config = dict(
    activation='squared_relu',
    parallel_block=False,
    init_std_o=0.0,
    beta2=0.99,
    steps=3042,
)
Each number is 50 + 15 x the weight over its row's rms, rounded and kept within 0 to 99. Layers, rows and columns count from 0. The size before them is the row's rms in percent of the matrix's.

# up: layer 5 MLP up, 2048x512, rms 0.102, rows 808-820, columns 384-511
# down: layer 5 MLP down (transposed), 2048x512, rms 0.0921, rows 808-819, columns 384-511
up808 089:45 41 68 54 50 54 56 66 49 76 43 61 29 67 27 54 22 52 43 23 16 49 40 30 37 73 58 56 67 78 68 44 39 46 52 43 53 45 34 41 55 51 59 54 43 38 41 79 59 68 74 68 48 35 23 32 62 57 45 62 53 45 59 50 52 50 30 55 55 67 51 51 44 29 56 56 49 42 68 32 82 38 58 45 57 26 71 67 35 51 48 39 44 26 60 25 49 60 39 71 64 65 23 50 41 62 65 36 57 36 48 51 57 28 76 39 31 53 53 42 76 54 65 41 42 17 58 56
down808 092:67 74 68 72 33 54 58 40 56 56 39 51 66 50 52 49 25 37 64 22 47 49 57 34 78 59 38 51 45 38 50 65 36 63 40 33 47 53 63 48 87 57 66 33 39 48 49 42 45 47 51 36 58 76 83 39 63 24 68 60 22 55 27 60 27 53 46 34 50 46 62 34 62 22 48 52 21 46 54 41 37 64 63 47 43 53 50 66 38 46 51 36 56 46 57 89 58 45 39 66 42 38 68 49 63 33 68 48 54 47 59 45 53 54 69 58 84 22 59 58 39 65 39 76 39 33 42 66
up809 095:54 63 72 43 61 43 35 25 66 24 63 69 54 62 50 65 45 47 56 75 57 54 38 58 43 60 53 43 34 49 64 72 43 51 47 53 60 51 27 44 77 47 37 30 54 91 26 51 66 44 56 47 18 61 40 50 34 68 70 65 52 32 60 39 55 61 61 38 44 48 46 79 45 54 78 41 38 59 77 56 68 63 60 49 80 33 51 55 39 76 28 48 41 48 65 63 58 29 80 23 42 60 55 57 49 47 65 49 62 50 54 43 42 77 42 23 43 70 54 55 48 63 31 50 42 77 73 77
down809 097:55 39 72 45 41 62 44 40 62 26 55 42 54 31 78 42 55 64 52 56 51 64 33 56 33 37 48 40 61 46 50 68 36 36 69 45 62 22 54 42 38 52 72 38 73 55 36 63 68 63 38 36 31 59 65 67 44 62 58 50 77 85 56 65 47 49 50 47 28 49 50 50 42 41 61 23 42 37 84 52 46 27 52 63 66 54 45 74 44 64 50 46 63 57 45 39 48 52 83 45 41 68 40 29 90 71 56 01 51 63 43 47 40 81 49 56 43 58 45 18 55 88 27 36 70 80 40 57
up810 108:28 62 52 40 50 51 31 72 41 74 39 64 53 15 58 52 50 57 51 46 29 46 39 56 55 54 81 50 35 58 51 23 43 62 57 62 35 45 35 19 48 50 45 61 49 38 31 40 29 30 52 43 24 58 56 36 34 59 66 34 62 52 41 49 80 51 74 41 53 56 33 47 04 63 36 62 44 50 43 73 43 49 47 08 53 80 65 35 28 36 45 49 52 49 70 46 55 34 45 64 34 57 39 98 40 30 39 68 42 63 75 29 41 58 50 23 60 40 91 50 56 83 64 50 49 37 58 18
down810 108:50 55 41 52 50 54 51 51 69 46 60 49 36 56 38 83 50 44 48 55 34 87 61 46 38 53 45 38 54 67 46 56 74 35 56 76 61 74 66 48 51 58 60 71 46 46 31 46 31 17 37 27 30 86 47 44 45 42 74 47 72 51 53 33 39 32 47 41 49 32 37 29 36 49 47 47 59 70 67 56 35 28 69 35 60 33 40 70 48 66 62 45 60 45 54 36 51 77 30 43 38 40 41 36 72 68 52 44 60 55 69 44 40 43 17 60 49 31 62 57 56 59 43 45 53 57 41 57
up811 094:70 42 63 47 54 57 33 18 86 35 61 53 33 48 78 58 53 31 37 37 71 70 67 30 58 22 44 52 36 87 32 45 15 39 58 46 56 61 56 63 45 34 44 52 75 74 56 76 60 30 51 60 31 30 55 86 28 60 35 61 28 32 35 43 53 63 44 38 46 33 46 40 20 48 65 45 56 64 48 53 63 30 55 58 57 60 39 52 66 66 40 65 19 51 67 63 72 58 60 44 63 45 37 55 68 45 40 42 48 69 50 82 48 65 54 31 38 47 32 46 47 52 61 62 42 53 47 56
down811 098:57 29 37 55 59 57 56 45 45 61 62 56 45 45 81 55 51 54 47 70 51 56 37 57 44 72 29 56 54 86 55 47 20 65 71 11 57 38 70 46 47 69 56 36 34 24 51 60 47 52 46 57 79 55 51 65 52 40 52 19 67 41 67 45 59 22 49 51 18 40 29 57 62 43 60 40 29 47 53 53 43 47 42 38 47 56 54 29 59 39 59 36 52 58 44 49 64 24 32 41 64 39 35 61 44 61 76 43 51 78 67 49 53 39 41 63 35 40 40 35 60 57 41 59 36 54 50 44
up812 101:42 65 89 41 58 69 29 83 49 46 59 50 48 48 46 52 26 46 14 43 40 53 47 84 66 51 61 50 73 54 49 53 34 65 39 40 68 42 46 36 42 27 48 67 36 57 34 42 20 28 59 28 47 40 45 42 40 53 48 40 75 31 43 40 65 46 42 32 30 38 37 64 74 26 45 56 76 48 40 61 43 36 73 99 48 23 44 47 43 55 44 51 30 65 67 32 41 36 57 43 35 38 57 60 45 39 53 49 64 69 48 46 49 45 70 44 49 38 76 56 42 45 50 88 48 60 55 45
down812 103:47 78 68 70 48 45 42 28 51 46 39 78 22 31 61 28 48 29 28 49 54 56 39 51 57 81 40 41 58 60 47 45 49 54 66 30 62 49 37 39 49 32 46 70 41 50 53 56 51 59 46 49 64 32 58 66 47 62 46 57 78 33 35 45 43 04 52 59 54 60 68 51 81 40 39 49 83 63 65 40 48 39 72 61 64 45 50 43 70 55 50 43 25 72 11 37 64 48 57 46 53 18 83 40 39 64 29 54 21 60 74 16 60 39 76 29 35 40 66 48 71 46 42 54 59 49 68 49
up813 095:41 32 61 59 37 44 52 37 43 44 50 54 53 32 42 48 59 57 47 38 58 54 50 44 55 86 98 47 72 50 21 78 42 31 35 59 53 35 53 48 52 39 36 50 49 81 43 30 39 44 58 50 42 54 37 38 58 41 54 42 71 67 52 83 56 37 62 39 51 49 54 59 51 57 54 19 36 75 46 61 30 73 60 26 59 63 41 49 91 27 61 58 48 64 57 61 53 50 75 19 41 53 67 32 55 30 63 58 37 32 49 72 36 45 42 42 27 47 43 61 38 47 34 56 31 66 64 63
down813 098:34 48 51 21 46 50 38 70 55 31 58 54 76 56 54 54 69 49 53 55 44 25 43 21 34 30 65 63 51 57 70 53 42 34 40 65 51 62 51 47 55 48 65 63 40 62 27 48 58 58 39 72 55 67 84 16 49 42 37 41 58 50 67 50 49 71 41 95 59 46 65 42 84 39 40 65 46 47 78 35 63 52 71 56 64 25 72 38 60 55 54 65 39 65 50 51 56 66 67 47 43 64 49 59 26 62 43 59 17 44 42 70 81 60 44 47 33 67 41 46 59 60 42 70 51 48 56 49
up814 099:32 62 71 27 20 53 44 33 73 30 53 55 57 57 63 50 41 58 62 58 36 57 45 71 70 66 47 43 52 46 61 46 31 45 21 58 49 46 45 25 72 77 58 61 62 65 49 38 53 45 76 60 34 60 56 56 50 55 72 39 55 54 48 19 52 25 60 55 46 30 63 69 53 49 48 47 59 26 32 66 30 71 18 31 34 34 41 57 66 51 57 40 26 57 52 49 52 65 60 62 40 37 67 58 50 40 46 55 51 39 67 66 57 51 48 18 53 26 60 39 49 50 16 36 41 37 73 66
down814 098:45 30 54 41 60 63 59 58 56 43 47 46 41 32 30 70 41 71 48 44 53 34 50 53 67 60 32 24 67 35 49 54 44 39 53 52 51 50 63 31 60 75 52 58 45 49 48 48 51 53 30 65 34 54 42 75 42 62 79 68 39 59 53 51 18 23 46 21 35 30 63 47 39 55 20 55 57 47 38 26 55 45 58 55 52 59 49 39 37 60 34 32 30 46 43 52 55 64 59 53 64 61 61 53 57 72 60 82 29 65 59 44 50 23 58 63 15 28 43 59 58 75 35 32 15 37 64 44
up815 103:42 55 67 43 45 54 30 45 43 65 30 50 74 52 33 34 54 39 51 68 51 45 63 44 30 63 65 42 43 42 47 55 11 34 45 42 42 73 50 26 46 48 40 76 30 51 62 60 57 35 54 70 51 61 82 85 43 50 33 31 56 65 50 44 64 66 44 38 33 41 39 36 40 45 44 25 53 46 49 55 47 55 31 55 54 45 42 84 30 49 43 60 65 59 46 66 34 49 48 38 26 73 56 58 46 43 37 45 54 34 43 07 37 26 58 68 37 45 59 66 35 51 66 72 46 34 54 96
down815 106:68 59 57 11 53 57 45 62 51 62 63 33 62 54 28 36 43 65 48 32 66 44 81 77 57 63 60 14 36 47 46 69 22 49 56 44 60 28 46 26 40 52 40 49 44 35 35 37 50 31 54 31 64 75 36 42 77 60 31 53 40 65 32 58 55 39 40 71 27 65 53 35 65 43 48 35 73 49 54 73 47 67 36 47 56 36 59 57 42 46 17 58 07 55 40 38 69 69 45 56 54 64 37 65 53 54 32 62 40 48 68 49 33 63 50 39 48 47 68 46 29 33 71 49 41 45 69 50
up816 096:49 56 55 49 72 24 24 64 34 57 40 34 43 56 57 40 33 40 53 39 61 40 55 66 48 19 26 32 35 42 23 65 49 48 59 59 54 30 50 48 35 52 29 45 54 49 62 43 43 41 56 26 44 87 75 44 75 52 76 44 29 73 40 32 21 60 53 59 56 34 20 51 76 83 61 25 38 40 19 41 38 20 61 56 59 69 76 51 29 43 34 61 55 35 42 31 32 49 65 55 42 55 85 65 21 29 63 72 67 51 26 37 47 78 67 61 35 24 64 35 47 53 72 74 38 51 75 62
down816 099:57 56 54 43 59 37 37 89 73 51 50 67 57 53 54 28 30 46 60 61 57 54 42 31 58 53 33 50 56 81 50 64 70 49 26 81 44 42 53 80 32 30 42 53 50 29 48 41 57 44 54 39 63 48 61 39 40 59 92 39 23 67 82 44 52 45 48 77 83 65 40 60 41 62 36 41 54 78 33 52 51 58 58 43 59 64 74 66 42 79 57 63 48 57 36 52 52 70 45 74 50 46 76 38 41 21 64 36 40 23 57 45 24 59 38 56 53 51 58 80 53 51 74 54 23 53 39 45
up817 100:63 63 53 38 44 23 39 74 45 66 45 49 50 49 72 45 73 56 47 29 61 60 52 55 70 31 55 69 48 32 32 70 26 54 44 35 44 32 39 65 43 48 58 20 31 61 70 48 55 53 61 33 63 38 61 60 20 50 35 39 47 60 74 42 40 35 52 68 59 45 53 64 60 44 29 26 40 18 37 57 81 47 37 38 32 53 64 56 33 47 74 34 55 43 60 53 13 50 54 69 64 48 60 72 57 50 56 49 67 28 38 39 42 31 17 53 49 35 47 60 55 56 33 84 62 44 49 61
down817 096:50 16 78 17 52 29 32 69 53 36 72 40 40 54 33 25 15 28 52 81 52 45 10 66 70 68 81 35 35 40 62 59 68 46 24 60 60 33 34 32 19 68 54 37 36 35 75 69 24 55 35 50 42 23 54 49 55 38 33 57 59 54 47 46 46 32 55 34 67 26 59 60 61 62 68 25 63 43 13 82 36 29 56 48 57 46 30 27 42 44 63 14 79 69 64 41 45 55 76 47 29 62 49 47 56 40 60 51 58 41 53 50 65 44 51 66 64 34 66 41 46 44 32 78 34 78 49 38
up818 103:52 41 31 26 48 37 59 42 64 29 47 59 28 36 70 46 79 45 71 66 73 45 25 71 71 41 63 25 39 00 62 44 74 48 76 74 15 59 52 70 43 38 55 38 39 54 40 37 51 61 52 48 56 41 59 44 54 56 37 30 53 51 51 41 36 79 62 43 30 36 64 48 52 62 44 41 42 62 55 46 21 40 44 73 51 61 80 47 65 36 44 51 43 32 76 66 33 32 43 51 35 37 38 76 32 32 64 37 60 75 61 00 56 70 50 44 53 57 36 85 52 70 43 36 55 38 83 58
down818 101:60 71 51 40 55 45 58 77 71 59 28 74 65 58 47 29 28 59 53 55 66 45 34 36 52 37 55 40 40 12 42 26 57 72 41 53 61 53 58 43 45 47 61 48 30 51 63 38 48 41 64 36 42 42 53 40 59 76 63 45 45 52 43 36 64 46 61 62 63 52 62 46 64 30 54 33 59 37 48 57 61 62 29 60 32 48 61 32 64 68 38 29 41 39 59 40 30 27 18 69 51 69 50 20 38 47 69 48 63 37 56 56 59 59 38 40 68 64 63 70 64 41 33 61 61 39 80 37
up819 101:42 74 66 34 77 48 28 43 32 54 71 51 30 65 56 64 73 52 42 21 43 49 73 57 65 64 61 29 38 46 68 55 39 29 58 52 51 50 58 51 52 55 37 33 58 56 59 58 56 42 49 35 62 46 62 37 42 76 91 61 09 53 50 72 39 36 52 57 70 54 39 83 50 53 59 69 68 48 62 93 63 43 66 48 47 37 38 26 36 59 49 41 59 50 48 46 35 48 74 28 57 67 45 24 47 36 60 62 52 76 71 35 80 45 36 41 54 60 41 55 37 50 50 50 34 58 53 66
down819 103:64 57 75 57 64 26 46 71 21 50 43 18 82 56 30 44 57 49 65 42 55 41 53 48 70 83 56 54 50 57 47 57 36 39 60 37 58 45 52 49 50 44 43 41 70 45 50 36 67 50 43 52 22 63 52 34 24 94 71 68 73 56 45 44 55 33 50 68 75 40 57 38 50 66 67 50 48 43 56 53 47 28 42 51 73 31 49 23 35 61 45 59 54 59 11 69 25 45 49 76 74 39 60 45 54 12 51 61 49 58 18 34 52 31 40 60 57 71 22 69 45 68 49 23 42 39 66 61
up820 106:30 58 49 31 53 76 35 61 55 47 78 58 44 67 44 77 56 94 55 43 41 49 49 66 65 47 54 39 44 60 36 50 40 37 75 65 31 54 56 50 39 52 61 23 55 17 07 60 47 50 45 26 44 75 30 16 50 60 52 52 36 57 34 21 58 15 41 35 38 47 41 53 44 45 45 29 46 32 49 57 82 65 80 51 52 57 68 85 50 35 52 44 36 62 54 32 53 48 35 31 41 42 43 46 57 40 64 58 54 52 52 38 80 47 32 57 35 71 11 33 45 47 58 33 44 43 41 41